From a checkpoint of a small transformer trained on Wikipedia: a variant of Muon for these matrices.
Each number is 50 + 10 x the weight over its row's rms, rounded and kept within 0 to 99. Layers, rows and columns count from 0. The size before them is the row's rms in percent of the matrix's.

# k: layer 4 attention key, 384x384, rms 0.0821, rows 350-353, columns 0-95
# q: layer 4 attention query, 384x384, rms 0.0795, rows 351-354, columns 0-95
# v: layer 4 attention value, 384x384, rms 0.0875, rows 320-351, columns 0-95
# o: layer 4 attention output (transposed), 384x384, rms 0.112, rows 320-351, columns 0-95
k350 111:57 55 48 56 59 62 40 53 69 55 51 47 56 36 45 54 59 61 47 50 70 33 51 48 49 48 23 78 64 39 49 38 47 41 62 42 51 60 46 45 58 48 35 46 44 37 50 61 38 62 56 38 48 48 57 62 58 46 45 57 50 65 52 68 64 41 57 67 60 52 32 57 47 41 41 45 45 50 46 47 48 64 64 36 42 66 42 51 41 60 72 61 48 52 38 46
q351 111:39 61 37 68 42 53 47 56 40 46 44 50 62 39 45 25 39 49 70 45 18 44 46 51 55 49 54 43 53 50 57 47 46 42 41 44 45 52 52 53 45 48 42 49 59 40 45 63 66 45 66 43 47 60 67 57 46 62 52 61 38 49 55 64 56 52 53 40 63 43 34 51 66 55 41 54 59 54 51 44 40 51 51 48 62 26 54 50 52 42 68 26 49 54 52 50
k351 111:52 75 42 49 54 34 49 53 52 40 53 66 52 66 69 41 50 63 57 24 43 39 45 55 55 51 52 43 61 48 45 63 47 46 39 59 38 42 62 69 46 58 49 47 41 61 50 60 49 48 63 44 56 45 32 53 37 60 60 54 49 45 46 50 61 54 46 62 57 44 43 51 56 58 44 36 45 52 54 55 37 40 49 65 56 32 51 43 64 39 56 41 54 54 34 34
v320 104:55 43 68 41 44 48 42 69 63 50 66 47 43 51 36 51 43 51 46 53 32 68 52 62 57 60 37 70 53 56 40 57 38 52 55 59 45 56 57 41 55 49 51 58 48 48 41 74 62 65 68 51 67 49 50 66 60 49 60 28 35 59 49 38 46 55 60 39 32 48 60 53 39 53 49 41 25 61 44 33 47 44 63 71 64 60 55 49 42 36 59 36 43 52 32 68
o320 105:39 57 45 55 44 37 22 48 51 63 46 55 46 42 50 30 46 31 48 49 42 59 56 50 55 62 33 28 46 54 44 50 58 51 72 41 47 60 45 38 58 48 46 62 53 57 48 52 65 42 45 56 56 56 54 80 46 46 66 56 37 50 34 49 63 44 74 45 34 37 34 50 64 61 39 46 48 42 70 29 44 66 44 76 45 49 44 41 59 34 34 50 47 42 63 41
v321 111:54 49 37 36 42 57 48 42 44 58 46 53 38 52 39 46 37 36 54 51 63 50 55 47 51 45 43 46 32 53 47 50 53 36 57 46 23 65 58 27 43 40 42 70 51 62 64 51 53 47 58 63 81 51 37 47 53 35 51 50 31 47 51 39 45 47 54 38 41 45 58 37 49 50 52 61 36 63 51 47 44 44 68 63 58 59 44 36 50 51 39 33 57 54 49 32
o321 104:51 55 73 45 35 49 40 47 54 38 54 52 53 49 46 29 35 58 64 58 64 38 56 63 58 59 58 55 58 50 39 47 42 39 43 54 58 40 56 56 52 46 30 49 47 51 46 48 48 49 61 58 50 60 33 70 46 33 37 47 59 50 58 44 66 56 65 30 52 51 55 56 46 73 44 51 53 54 58 32 54 55 48 47 73 71 55 43 42 58 48 62 35 43 43 35
v322 106:46 40 41 55 53 39 42 44 38 50 54 69 60 54 38 49 48 53 49 61 46 60 31 62 31 37 55 57 55 40 47 56 48 34 48 46 54 54 55 29 47 33 40 59 58 64 63 69 61 42 52 51 38 57 24 68 38 38 56 46 55 52 49 59 46 42 48 48 53 59 53 50 46 53 62 58 59 56 70 56 31 57 54 47 47 49 46 49 52 44 61 44 58 48 71 52
o322 103:45 66 56 47 60 62 32 43 68 61 60 54 43 49 31 47 68 36 52 50 43 47 34 53 65 43 44 55 54 48 47 50 61 54 55 65 50 63 56 47 63 42 47 63 62 37 39 47 56 66 47 58 54 66 57 75 52 49 42 50 42 70 56 52 43 47 49 55 45 67 48 22 48 50 46 49 31 56 67 38 48 51 43 62 49 51 35 45 43 71 58 60 51 40 38 28
v323 107:47 42 44 55 53 47 46 48 53 38 50 60 51 59 60 72 34 30 42 52 42 42 51 65 53 58 52 53 48 54 34 43 61 56 59 57 48 41 40 54 60 42 50 35 61 57 45 66 62 45 50 61 49 51 43 63 49 59 57 58 54 45 52 54 68 44 63 55 62 63 35 42 47 52 41 38 41 53 46 53 51 43 67 48 48 51 50 55 60 58 24 36 56 62 58 52
o323 107:47 45 55 61 59 49 39 56 46 57 57 38 43 40 51 58 36 54 47 69 46 39 48 40 34 39 38 50 38 43 60 47 62 44 60 47 40 63 56 60 59 36 59 56 46 60 46 48 40 53 60 55 49 55 32 50 53 45 41 60 38 42 61 28 47 42 51 65 40 60 52 58 45 46 48 47 54 35 47 67 53 57 53 45 56 46 38 68 43 45 59 62 42 47 40 53
v324 108:62 55 40 26 44 32 69 50 55 69 48 50 46 46 46 54 41 48 58 45 42 69 60 52 62 26 36 45 58 40 46 52 49 50 49 38 53 40 55 61 66 64 53 40 46 52 62 55 33 59 54 55 65 58 38 40 52 45 50 55 48 66 43 71 48 65 75 64 53 54 29 70 42 57 37 44 46 31 59 38 54 42 58 46 52 46 49 45 64 50 42 35 64 54 58 42
o324 107:58 36 51 52 53 63 39 49 58 50 52 54 52 53 36 65 48 42 46 48 43 67 36 61 34 64 60 38 29 60 28 71 59 47 39 40 34 52 66 72 40 51 33 57 41 54 51 55 48 42 54 47 58 31 56 59 38 52 57 34 56 47 46 58 52 49 54 47 62 54 54 35 58 43 60 56 31 59 60 44 64 60 16 56 55 55 54 51 47 38 52 45 60 66 47 60
v325 109:51 53 60 51 49 64 42 47 49 55 61 64 49 65 50 59 50 52 41 60 30 44 48 55 53 27 50 37 65 37 52 59 29 51 54 43 35 57 62 49 45 50 58 42 48 51 35 58 35 58 51 22 42 62 71 38 57 49 40 79 53 46 55 56 63 56 52 57 67 28 57 40 45 42 59 52 37 64 25 45 65 42 37 43 62 53 48 54 35 53 32 53 58 46 54 54
o325 106:48 52 38 30 50 38 45 42 60 40 49 60 50 46 58 63 43 31 49 44 55 44 52 63 54 44 64 49 48 42 55 39 48 57 28 43 64 56 51 62 34 67 53 50 37 58 51 74 31 54 44 32 62 46 45 48 46 31 44 51 61 34 52 42 46 44 50 59 54 44 60 45 42 66 66 47 17 36 51 40 57 55 48 35 49 49 31 60 34 43 54 44 35 72 62 63
v326 106:67 52 46 44 44 67 43 57 52 45 42 42 40 39 45 33 64 57 60 75 43 46 41 55 58 66 50 69 42 44 36 48 63 39 59 51 32 42 43 50 45 40 49 40 44 43 39 52 36 51 61 56 54 55 36 37 56 49 35 43 57 59 36 64 51 48 42 44 49 49 64 51 58 66 55 40 51 42 59 58 61 35 55 51 41 54 41 39 66 65 37 57 49 51 43 37
o326 101:25 40 46 58 46 50 55 47 48 48 49 43 52 56 40 35 57 55 44 40 53 70 47 68 59 37 61 54 44 55 54 61 36 52 29 54 54 55 50 47 47 38 54 52 43 72 32 68 51 49 56 44 63 37 66 53 63 47 63 44 59 43 61 57 36 51 50 43 18 58 34 52 46 69 34 51 42 72 44 43 67 66 57 31 62 55 51 52 49 37 40 49 60 54 69 39
v327 114:30 63 55 66 31 24 44 69 51 45 56 66 36 56 44 45 45 64 55 42 54 57 39 44 38 57 47 63 58 58 50 56 72 56 55 46 52 67 45 46 58 51 47 41 47 39 60 58 50 28 47 36 39 52 66 55 49 36 49 47 58 47 57 61 46 55 48 45 61 41 50 54 44 50 54 41 51 51 49 66 55 36 63 49 53 32 42 52 36 30 51 40 47 46 56 41
o327 107:47 56 47 54 43 51 45 76 61 49 57 43 50 61 47 52 42 50 35 51 44 42 40 60 37 47 65 50 45 60 44 63 66 48 43 49 49 70 39 42 38 37 51 54 42 59 46 53 77 49 45 43 39 57 55 51 51 49 46 62 56 48 54 41 57 65 55 60 36 52 34 46 53 48 51 50 58 44 55 44 44 55 58 38 51 65 47 47 50 54 43 54 47 44 22 55
v328 114:55 50 48 44 57 59 44 51 49 47 57 52 49 57 42 78 44 52 40 35 44 48 29 28 51 45 72 58 50 60 66 56 39 59 43 36 47 40 54 44 49 41 62 49 43 46 48 35 54 59 38 75 51 41 45 61 57 58 46 71 50 54 63 52 45 56 29 52 42 50 49 49 38 62 49 54 59 42 68 41 50 58 64 26 46 56 51 44 69 47 59 37 57 33 41 56
o328 107:56 40 51 57 58 45 49 41 44 53 45 68 40 48 41 47 66 53 63 58 35 51 64 39 48 67 53 62 58 46 48 50 47 52 50 56 66 52 41 60 48 62 50 39 41 56 55 47 62 51 37 75 61 37 62 57 41 55 51 48 48 47 42 44 61 71 25 48 32 65 40 78 45 44 49 50 65 59 49 43 53 43 57 45 52 43 78 67 49 46 50 35 60 45 38 29
v329 114:52 63 53 37 52 65 40 52 42 60 57 59 64 61 73 38 45 48 55 63 59 56 54 45 42 49 53 48 56 34 36 50 48 71 59 64 45 72 43 52 64 53 58 50 47 42 46 56 50 62 32 53 49 58 36 43 53 41 50 59 57 35 58 36 58 38 49 70 42 46 37 43 43 59 59 47 53 53 39 43 48 42 56 59 50 51 57 38 47 51 51 46 64 40 42 53
o329 109:54 52 51 50 63 41 41 46 51 35 48 56 53 61 46 56 57 55 51 68 76 39 44 43 53 47 38 38 49 35 43 44 40 32 40 60 59 39 47 52 48 24 51 52 53 47 65 60 25 64 40 47 62 54 49 64 59 42 61 42 60 63 64 55 60 41 61 53 43 55 51 58 48 54 48 47 63 59 62 41 48 39 56 66 63 38 56 53 44 64 42 50 59 48 57 70
v330 109:58 40 18 50 60 53 36 37 53 58 53 52 50 21 55 61 35 51 38 55 68 44 58 54 38 53 35 31 47 33 27 51 68 41 75 69 24 46 53 49 57 56 42 65 53 50 49 50 40 60 59 47 42 49 44 58 60 50 49 55 51 46 54 53 53 56 61 49 31 61 44 50 37 51 66 35 40 69 57 62 48 40 44 43 56 37 50 64 38 41 46 60 55 30 43 43
o330 108:54 47 69 37 45 48 57 40 51 47 51 34 63 53 38 46 37 68 55 50 40 69 55 38 61 40 35 34 45 51 43 67 72 42 57 41 25 51 47 36 72 45 59 43 52 59 46 65 67 70 62 37 33 61 46 58 57 64 51 42 60 50 60 39 35 46 50 56 56 47 52 49 47 48 46 59 63 44 75 58 47 81 47 52 45 48 42 47 35 43 51 49 45 54 33 38
v331 110:48 47 46 65 72 29 38 64 40 39 41 51 52 64 52 46 55 60 64 42 50 75 47 38 55 53 59 42 40 51 61 46 50 53 53 41 34 58 57 35 58 58 54 36 56 45 46 52 31 64 41 34 31 52 55 43 63 37 54 48 40 69 32 55 32 60 50 47 65 50 50 56 71 50 43 51 59 59 53 56 39 45 47 62 49 39 52 53 53 67 48 53 39 49 42 47
o331 106:74 52 21 58 56 48 45 63 59 62 49 40 49 39 54 52 54 56 33 40 42 40 45 53 50 46 37 44 50 40 65 49 46 59 39 49 58 43 37 45 57 48 35 49 57 43 56 57 49 51 44 43 48 61 48 41 68 45 64 61 56 52 56 47 43 59 55 54 55 57 34 51 49 33 39 29 36 63 37 54 48 32 46 42 36 40 60 47 64 39 54 50 46 35 63 48
v332 112:31 61 63 60 73 50 50 39 43 51 66 65 43 34 45 34 55 42 52 56 48 42 53 31 37 49 45 48 45 35 47 33 63 39 53 46 46 48 52 38 59 54 48 54 61 33 42 43 44 53 65 26 63 40 36 55 50 43 40 31 51 54 51 42 54 58 53 42 42 63 56 73 47 39 55 37 60 41 48 38 41 54 52 52 43 41 45 54 44 48 39 46 41 26 44 40
o332 112:51 44 45 41 51 53 54 51 55 31 71 32 45 53 37 47 51 43 47 40 50 51 45 42 51 35 51 38 62 39 57 38 69 40 40 39 39 62 45 45 61 41 48 58 36 41 47 57 58 53 49 42 38 39 64 50 65 49 45 49 37 32 60 44 44 56 33 53 32 37 63 48 54 53 45 57 37 50 63 60 59 54 43 55 58 40 61 52 40 47 41 46 40 52 42 33
v333 116:47 58 48 53 59 52 57 40 78 48 46 35 41 35 59 53 63 57 58 75 58 57 52 44 41 45 48 52 34 34 55 49 34 60 60 45 55 54 35 65 34 54 43 44 51 69 52 50 43 56 45 55 48 50 38 58 71 38 54 41 49 59 55 61 51 54 36 33 48 53 49 59 63 55 45 47 56 47 48 40 33 44 45 37 48 47 56 51 43 38 36 40 51 57 40 49
o333 110:63 55 36 64 58 54 39 55 58 50 61 53 74 44 39 62 72 51 59 52 58 40 51 61 51 56 47 32 76 57 64 37 49 65 44 41 49 51 40 57 46 38 27 44 44 73 49 62 47 57 47 72 44 43 38 33 48 54 59 51 31 56 56 53 34 71 53 45 37 64 54 46 39 48 46 51 47 68 47 52 46 58 68 29 56 45 43 45 42 35 46 53 48 55 41 48
v334 109:66 46 32 56 43 49 47 32 40 53 51 33 41 43 57 48 45 52 51 40 61 62 59 46 52 44 42 61 54 51 41 54 56 46 65 34 54 67 58 45 63 46 74 34 58 58 44 58 35 71 48 50 40 60 45 38 62 43 39 62 52 42 45 53 54 41 47 72 54 54 41 46 35 44 57 46 46 41 49 48 43 38 60 64 34 68 41 48 51 67 49 63 49 54 51 41
o334 103:54 54 42 55 57 70 60 45 56 54 28 50 66 51 59 61 35 53 57 57 53 40 71 59 36 36 35 45 41 57 52 53 46 57 40 37 31 49 68 52 67 52 58 48 58 35 52 53 39 42 55 55 70 64 51 28 39 34 40 56 45 50 55 46 61 61 46 41 68 38 57 48 58 56 49 54 65 45 39 46 67 65 44 45 43 51 51 46 49 48 54 52 51 50 39 34
v335 108:69 34 46 33 41 43 52 48 36 31 31 24 48 49 44 53 58 44 43 38 44 65 46 64 74 42 55 43 42 43 59 26 42 40 55 42 51 42 41 49 48 77 46 54 47 44 56 33 61 51 57 54 48 54 51 38 52 48 49 54 44 45 43 59 63 53 46 43 50 72 48 74 60 46 40 47 49 47 51 42 67 44 63 45 34 50 57 45 53 62 60 51 46 62 52 51
o335 107:62 64 56 56 38 37 51 57 26 50 61 52 50 59 37 36 45 49 57 29 43 48 43 40 42 46 51 27 42 64 55 63 50 36 48 41 55 49 54 47 53 56 40 52 48 29 37 47 46 59 53 29 79 52 42 47 53 50 56 60 38 40 49 41 54 69 50 63 44 62 60 48 36 40 52 45 59 51 53 33 60 44 46 59 37 63 53 62 51 42 51 47 49 62 47 54
v336 114:52 57 59 44 43 57 63 53 65 45 48 39 44 46 65 44 47 34 45 57 78 57 55 47 52 31 52 34 30 47 53 35 47 66 65 56 41 46 51 55 49 43 43 43 46 65 46 55 37 52 63 52 43 48 30 55 30 64 40 58 47 69 55 67 38 53 50 34 56 41 67 45 50 49 49 47 50 46 47 52 42 44 43 44 48 36 54 62 42 41 45 63 47 45 33 34
o336 113:48 43 30 46 56 52 57 44 50 36 50 42 69 47 41 65 51 55 50 58 59 57 43 44 37 49 54 48 34 41 33 61 70 58 32 53 33 79 57 47 44 66 37 62 41 32 56 59 49 35 64 50 51 47 60 50 34 58 57 34 58 48 55 42 47 59 50 58 64 57 37 52 48 55 32 41 43 43 54 79 63 48 54 45 69 47 41 51 65 41 41 45 53 46 60 50
v337 115:47 45 53 37 61 55 28 64 34 25 53 50 66 36 39 56 60 54 48 53 35 53 58 56 49 47 54 66 45 39 64 54 51 42 75 49 35 43 40 52 56 43 65 54 62 60 52 57 41 53 63 36 54 63 38 57 66 76 42 42 75 54 45 39 48 37 53 41 61 33 58 54 47 34 49 45 51 36 52 54 36 41 54 44 59 38 49 51 51 54 63 62 55 64 55 43
o337 109:57 39 39 41 61 45 48 53 33 39 43 56 35 47 37 43 46 42 38 40 40 54 59 53 47 39 43 65 64 38 45 45 51 53 50 40 38 53 49 55 69 62 53 50 46 61 54 44 49 50 55 41 51 55 62 54 37 46 45 47 47 60 55 41 59 37 47 44 52 54 43 38 49 50 39 29 49 58 49 54 38 57 61 29 48 49 42 53 42 47 36 56 36 48 49 47
v338 113:51 58 52 67 35 60 46 58 48 49 37 40 56 48 39 53 44 56 54 40 46 72 49 35 76 37 26 67 43 42 55 64 49 39 53 37 52 39 55 49 55 35 76 38 42 44 51 50 45 56 51 77 55 53 35 47 50 54 59 45 41 33 51 52 44 58 64 42 48 41 49 51 40 44 50 75 55 48 52 49 47 31 42 34 58 38 41 50 51 40 55 44 53 58 65 49
o338 103:52 46 39 41 48 48 44 57 55 56 47 47 73 49 57 52 39 78 59 49 55 48 41 59 47 36 47 51 25 56 52 42 43 46 54 44 36 60 49 50 37 50 52 36 40 54 53 41 53 62 44 60 44 43 75 57 40 48 48 28 41 50 50 62 50 56 51 39 61 51 55 33 44 67 53 40 35 47 35 51 34 56 43 46 42 51 55 47 46 38 61 41 21 41 40 36
v339 117:64 36 43 74 68 66 66 55 40 44 47 47 56 42 62 36 34 54 71 34 63 64 45 45 54 46 36 55 48 44 46 44 49 64 55 40 60 60 56 52 50 49 36 45 46 48 44 62 58 55 36 50 63 56 40 43 54 41 57 53 51 81 42 61 47 56 44 46 42 59 57 54 54 51 44 46 68 45 53 39 13 43 47 57 39 46 49 43 50 31 39 57 49 42 40 70
o339 111:50 50 39 54 52 58 59 35 46 49 44 44 52 62 33 43 54 60 65 49 30 45 62 39 38 62 56 50 34 42 41 39 56 57 71 49 74 45 45 64 43 49 51 59 48 53 49 50 56 47 60 59 54 42 49 44 47 62 58 48 58 56 48 41 55 44 56 60 44 59 48 64 50 45 41 45 54 37 50 52 59 51 52 55 51 43 50 47 72 34 40 58 65 44 48 53
v340 115:44 51 59 48 46 44 39 62 67 39 25 53 52 48 57 47 47 51 29 50 42 43 59 39 56 54 38 52 38 53 54 53 46 29 55 41 56 50 49 43 39 42 66 56 59 39 61 28 48 45 74 67 62 49 50 36 59 37 53 54 44 61 45 41 44 34 49 65 56 64 71 47 59 60 49 49 53 62 49 57 49 56 29 55 59 46 61 46 43 56 56 43 45 46 45 40
o340 109:57 55 69 41 50 39 38 51 48 44 59 48 50 47 49 41 34 52 36 42 41 32 45 37 68 65 47 59 29 47 39 63 56 38 54 35 62 43 49 60 48 58 59 46 31 46 28 42 39 44 62 52 55 53 47 46 71 35 53 47 46 65 58 51 49 41 56 58 52 40 42 20 55 59 54 57 45 65 59 47 51 17 48 56 47 47 56 40 32 39 24 50 38 61 69 35
v341 107:42 26 50 59 56 39 37 43 57 36 64 63 37 56 38 47 30 44 41 59 42 35 54 55 61 38 58 45 46 51 49 58 54 35 42 51 65 47 46 66 29 51 51 54 61 51 42 64 59 31 63 59 49 42 47 48 42 52 47 53 58 59 48 44 69 47 77 51 44 49 50 43 58 44 52 49 55 56 49 26 66 52 46 54 59 45 64 30 42 42 33 61 50 61 59 39
o341 106:56 58 50 42 45 52 39 45 53 54 64 61 29 62 57 42 45 45 53 57 52 46 53 51 58 44 51 46 63 49 59 44 56 37 56 49 33 50 38 37 45 59 64 35 37 75 42 48 46 43 57 50 47 57 47 49 44 39 55 43 47 55 45 43 45 32 52 59 49 42 66 55 45 40 55 47 68 56 44 54 39 49 28 48 30 66 45 66 54 40 32 56 58 50 62 44
v342 112:53 57 48 33 31 40 40 55 48 54 57 64 44 45 46 40 57 46 54 40 44 55 42 58 49 49 76 39 48 33 46 61 46 52 44 60 48 32 52 51 57 35 53 70 64 38 48 57 49 60 49 58 51 40 39 64 26 51 35 44 47 56 61 52 51 45 51 54 42 42 67 51 50 27 34 58 35 49 58 49 55 51 34 46 43 38 49 39 27 55 49 49 42 49 25 57
o342 112:53 66 56 66 47 60 45 50 48 46 44 37 50 56 32 51 56 60 51 40 70 61 27 51 41 55 42 45 50 60 37 41 23 39 62 45 54 61 49 58 29 57 31 68 48 43 52 38 52 50 41 49 36 60 62 49 44 46 49 40 35 51 56 56 45 24 54 53 45 49 36 55 55 49 45 54 39 43 86 56 66 50 55 65 54 35 63 57 34 41 52 42 40 60 45 56
v343 109:55 59 57 47 56 58 43 39 49 41 42 48 51 48 30 42 38 24 54 50 43 42 48 36 74 61 67 47 57 39 64 41 62 46 65 66 52 51 58 56 37 40 42 57 46 50 52 39 68 53 42 41 45 51 57 30 56 61 55 55 44 53 57 53 63 40 39 58 53 73 39 57 47 49 56 54 54 68 32 48 52 51 48 36 41 54 41 42 61 64 58 56 51 44 64 36
o343 103:44 45 62 50 58 52 60 53 30 55 43 59 56 53 63 63 53 57 52 36 52 56 61 47 51 51 70 72 53 37 41 33 61 58 46 25 56 48 59 40 51 25 40 69 48 42 38 53 63 48 43 39 55 43 35 35 65 41 41 49 70 34 65 59 35 49 55 38 51 68 65 47 54 54 64 49 49 43 33 36 57 54 58 75 57 55 54 50 45 71 30 45 61 45 40 66
v344 110:67 56 40 47 32 47 57 54 55 53 49 69 50 41 46 73 43 58 51 51 45 39 30 59 54 52 64 52 49 42 57 37 39 48 53 50 43 69 46 51 54 37 55 73 37 44 35 41 62 51 56 51 40 58 56 30 38 58 47 59 55 56 44 36 62 43 59 56 60 56 45 35 46 63 48 58 54 59 46 44 43 53 52 48 46 40 43 54 55 38 63 52 38 50 41 51
o344 106:52 61 57 59 42 58 37 46 48 46 35 52 40 54 47 47 36 45 47 67 36 48 53 55 47 49 67 46 51 49 53 43 53 56 64 39 62 64 63 37 65 43 56 72 44 53 56 45 46 65 52 44 40 60 36 55 40 60 61 58 56 55 53 51 46 76 47 57 66 48 56 59 52 47 41 37 54 51 49 46 56 48 62 40 50 61 41 17 43 54 31 40 42 51 45 71
v345 114:50 43 43 52 41 61 47 64 46 49 54 48 47 44 49 58 39 55 69 32 36 36 45 46 41 57 57 50 49 54 66 45 45 64 40 75 60 42 43 33 52 42 37 45 58 50 36 46 39 45 68 61 39 40 53 44 55 55 46 33 24 57 24 56 67 36 46 34 44 58 46 44 33 42 61 52 58 41 69 48 54 46 50 40 36 47 81 37 45 64 60 58 45 52 43 50
o345 114:68 53 41 48 64 62 46 43 56 37 53 52 41 65 54 48 66 51 44 52 39 58 38 45 54 57 60 58 49 55 45 44 69 49 58 57 54 42 39 37 37 35 41 52 62 72 39 46 61 45 58 52 51 68 49 50 52 32 26 52 42 24 50 63 41 33 59 54 50 59 51 44 55 53 50 49 50 57 42 38 64 49 40 50 40 47 49 57 40 48 48 56 46 44 53 64
v346 107:55 45 49 48 53 52 56 49 49 59 38 35 57 58 32 39 62 64 60 41 47 37 42 46 52 63 63 52 58 35 52 39 44 41 58 72 64 49 76 72 64 40 25 44 57 55 30 53 68 59 53 47 59 41 51 69 54 41 49 44 63 48 58 50 44 45 57 47 52 46 54 53 41 38 47 54 37 49 80 60 61 34 45 48 50 40 69 52 61 55 43 60 45 61 59 34
o346 105:47 50 48 62 56 35 58 58 59 26 45 50 51 49 47 40 52 52 58 40 29 62 52 51 42 43 60 38 53 48 56 65 27 64 70 53 38 53 40 36 40 38 42 54 16 55 62 47 66 43 52 56 53 53 28 36 47 43 36 57 47 44 51 52 53 38 45 44 59 43 37 54 43 62 44 48 56 60 69 68 54 58 41 66 63 51 40 60 51 58 54 51 32 42 67 57
v347 116:49 59 51 57 43 56 38 44 38 43 41 47 36 54 62 65 59 62 46 42 37 35 54 48 40 50 38 56 32 63 62 59 41 45 65 43 52 46 41 47 58 48 43 42 47 54 38 58 47 45 42 68 43 44 46 41 50 63 48 60 43 55 50 46 35 44 35 51 52 51 53 50 53 51 42 60 55 55 52 47 65 44 61 50 44 57 48 53 56 62 49 46 70 47 53 34
o347 116:50 36 39 54 34 45 58 48 44 43 37 43 61 40 45 48 33 63 48 50 40 51 51 47 55 53 32 53 53 45 59 59 68 37 34 54 30 45 46 46 70 59 39 72 38 55 57 49 51 38 55 47 30 52 58 39 54 45 38 54 52 49 39 60 50 43 29 51 30 44 59 48 57 49 38 45 56 58 56 50 39 38 58 51 65 46 53 37 50 39 59 60 67 47 41 51
v348 120:58 65 57 56 55 51 63 40 51 46 46 56 37 42 28 52 37 60 30 50 55 48 59 53 46 49 34 59 62 65 51 29 46 56 34 59 39 38 52 50 61 43 52 50 43 47 47 47 54 46 55 49 51 64 49 61 60 64 41 67 45 58 61 52 40 36 74 59 18 58 34 43 50 55 55 54 47 57 47 53 35 46 46 51 49 57 42 47 51 67 44 50 46 52 53 59
o348 112:42 50 47 61 59 48 58 62 49 73 51 27 80 46 65 51 35 40 35 60 48 66 58 47 66 47 43 38 62 58 57 53 33 55 54 64 47 56 51 57 50 44 24 55 48 46 43 56 39 50 63 43 40 50 52 44 51 46 46 60 58 62 61 56 49 56 61 43 57 41 37 54 59 33 60 51 42 37 41 56 47 52 65 57 48 61 64 56 39 51 58 45 50 55 55 39
v349 121:40 59 60 57 54 53 61 59 48 58 47 64 43 59 50 40 36 46 61 62 36 65 56 39 62 48 54 56 54 51 50 55 41 33 44 53 46 57 49 66 48 45 39 51 51 53 57 60 37 47 58 64 44 63 63 44 35 60 53 44 29 43 33 49 62 58 20 61 36 46 59 27 47 46 51 69 40 41 61 54 40 46 39 36 62 45 48 71 51 45 44 43 26 38 45 54
o349 111:52 56 42 47 48 58 41 62 55 30 69 51 47 48 51 54 43 58 52 64 63 56 39 57 65 41 27 20 57 33 56 53 34 45 41 52 54 40 41 45 51 38 75 61 42 44 46 44 47 52 46 64 56 40 46 59 45 58 55 38 52 50 55 52 47 31 51 54 57 31 37 55 52 49 61 49 47 55 54 59 52 49 53 47 56 32 69 44 40 35 37 48 26 46 53 53
v350 119:37 39 59 46 46 43 60 56 54 49 53 31 32 56 61 52 43 55 57 47 65 42 45 57 55 45 67 40 30 54 51 48 71 64 51 45 45 44 30 37 69 62 62 54 47 49 52 41 44 45 50 70 54 41 50 44 54 59 60 64 53 61 36 58 74 56 60 26 57 51 48 47 47 57 50 43 48 64 49 57 46 61 43 43 58 53 46 42 53 45 37 43 52 39 45 46
o350 110:50 55 44 63 33 53 52 62 49 31 46 40 61 42 36 46 36 54 57 67 42 30 54 69 47 57 61 56 42 45 55 41 72 49 49 41 64 48 53 39 42 50 41 51 55 60 50 41 48 49 48 51 47 48 79 50 48 66 55 47 46 27 47 54 36 52 62 43 32 64 50 35 49 50 57 67 48 43 47 36 64 58 41 49 50 50 59 46 28 47 46 51 46 70 44 61
v351 117:39 34 70 45 58 60 51 48 48 66 63 38 33 46 34 44 61 20 37 71 45 37 47 41 33 46 55 57 50 54 78 50 57 53 40 55 32 67 57 54 56 49 52 49 57 49 58 50 32 61 59 60 50 45 50 39 59 44 72 48 36 53 60 55 44 45 62 40 62 60 42 48 69 61 44 57 60 68 54 47 55 24 58 49 47 48 63 54 34 48 53 64 54 40 41 48
o351 113:50 67 54 53 59 44 47 56 66 43 48 29 46 46 63 53 48 43 47 57 59 59 55 39 60 55 57 47 55 35 46 66 47 55 57 59 28 58 59 62 50 42 39 39 80 46 62 37 50 56 60 45 54 46 57 54 51 50 57 51 38 43 51 58 62 40 45 41 40 59 63 38 40 62 55 57 60 34 18 55 64 50 68 46 54 46 62 50 51 63 59 57 60 54 48 67
q352 097:51 54 44 65 43 54 49 51 63 45 40 41 77 58 54 47 52 57 65 49 49 52 61 44 45 47 41 38 48 66 46 16 55 46 34 53 46 37 39 52 40 41 57 41 45 57 50 49 49 49 47 51 52 50 36 54 59 45 52 67 47 58 42 46 62 28 44 49 59 39 33 61 54 50 37 58 62 65 53 62 61 31 43 37 49 29 53 35 63 54 50 59 47 53 46 42
k352 094:48 44 53 48 62 58 44 66 52 44 57 59 68 57 38 43 52 48 48 67 51 41 51 56 49 73 57 59 59 42 56 44 40 49 73 46 45 48 32 68 57 59 50 60 49 67 54 49 40 71 61 54 58 48 64 36 40 43 44 51 34 48 38 44 43 79 54 54 49 63 38 49 34 46 65 49 62 28 59 55 60 52 44 51 61 58 55 32 56 44 57 36 36 62 35 48
q353 097:41 30 61 56 64 66 40 70 36 60 70 37 65 58 43 41 49 58 38 51 27 35 46 54 53 59 61 49 54 45 50 68 48 47 50 44 59 54 31 59 56 46 46 45 50 66 61 45 50 52 62 31 67 51 46 26 51 71 45 48 45 38 50 50 43 48 50 48 54 56 55 56 43 61 69 36 57 51 35 42 36 48 48 42 40 62 55 57 47 54 52 28 43 72 39 45
k353 096:56 40 37 53 61 60 67 34 50 59 39 56 50 68 74 60 63 59 44 46 51 52 59 36 58 39 41 67 54 50 43 48 36 40 52 59 38 40 57 43 57 45 36 41 47 46 36 60 64 65 51 50 72 53 46 62 46 45 60 37 61 44 40 60 54 61 60 65 31 45 42 61 63 39 27 49 35 56 61 46 47 35 47 65 42 57 56 53 30 57 56 61 49 43 61 54
q354 106:57 46 55 33 56 33 38 65 39 49 49 42 53 44 51 49 41 52 33 41 64 32 71 56 32 46 65 33 58 62 42 49 59 39 57 47 52 31 43 57 62 52 50 44 39 45 61 56 61 50 57 45 48 69 48 58 52 33 60 68 58 35 45 67 24 66 46 35 32 50 37 44 50 46 37 28 48 49 44 35 63 48 63 35 57 59 66 63 38 44 54 59 48 55 53 37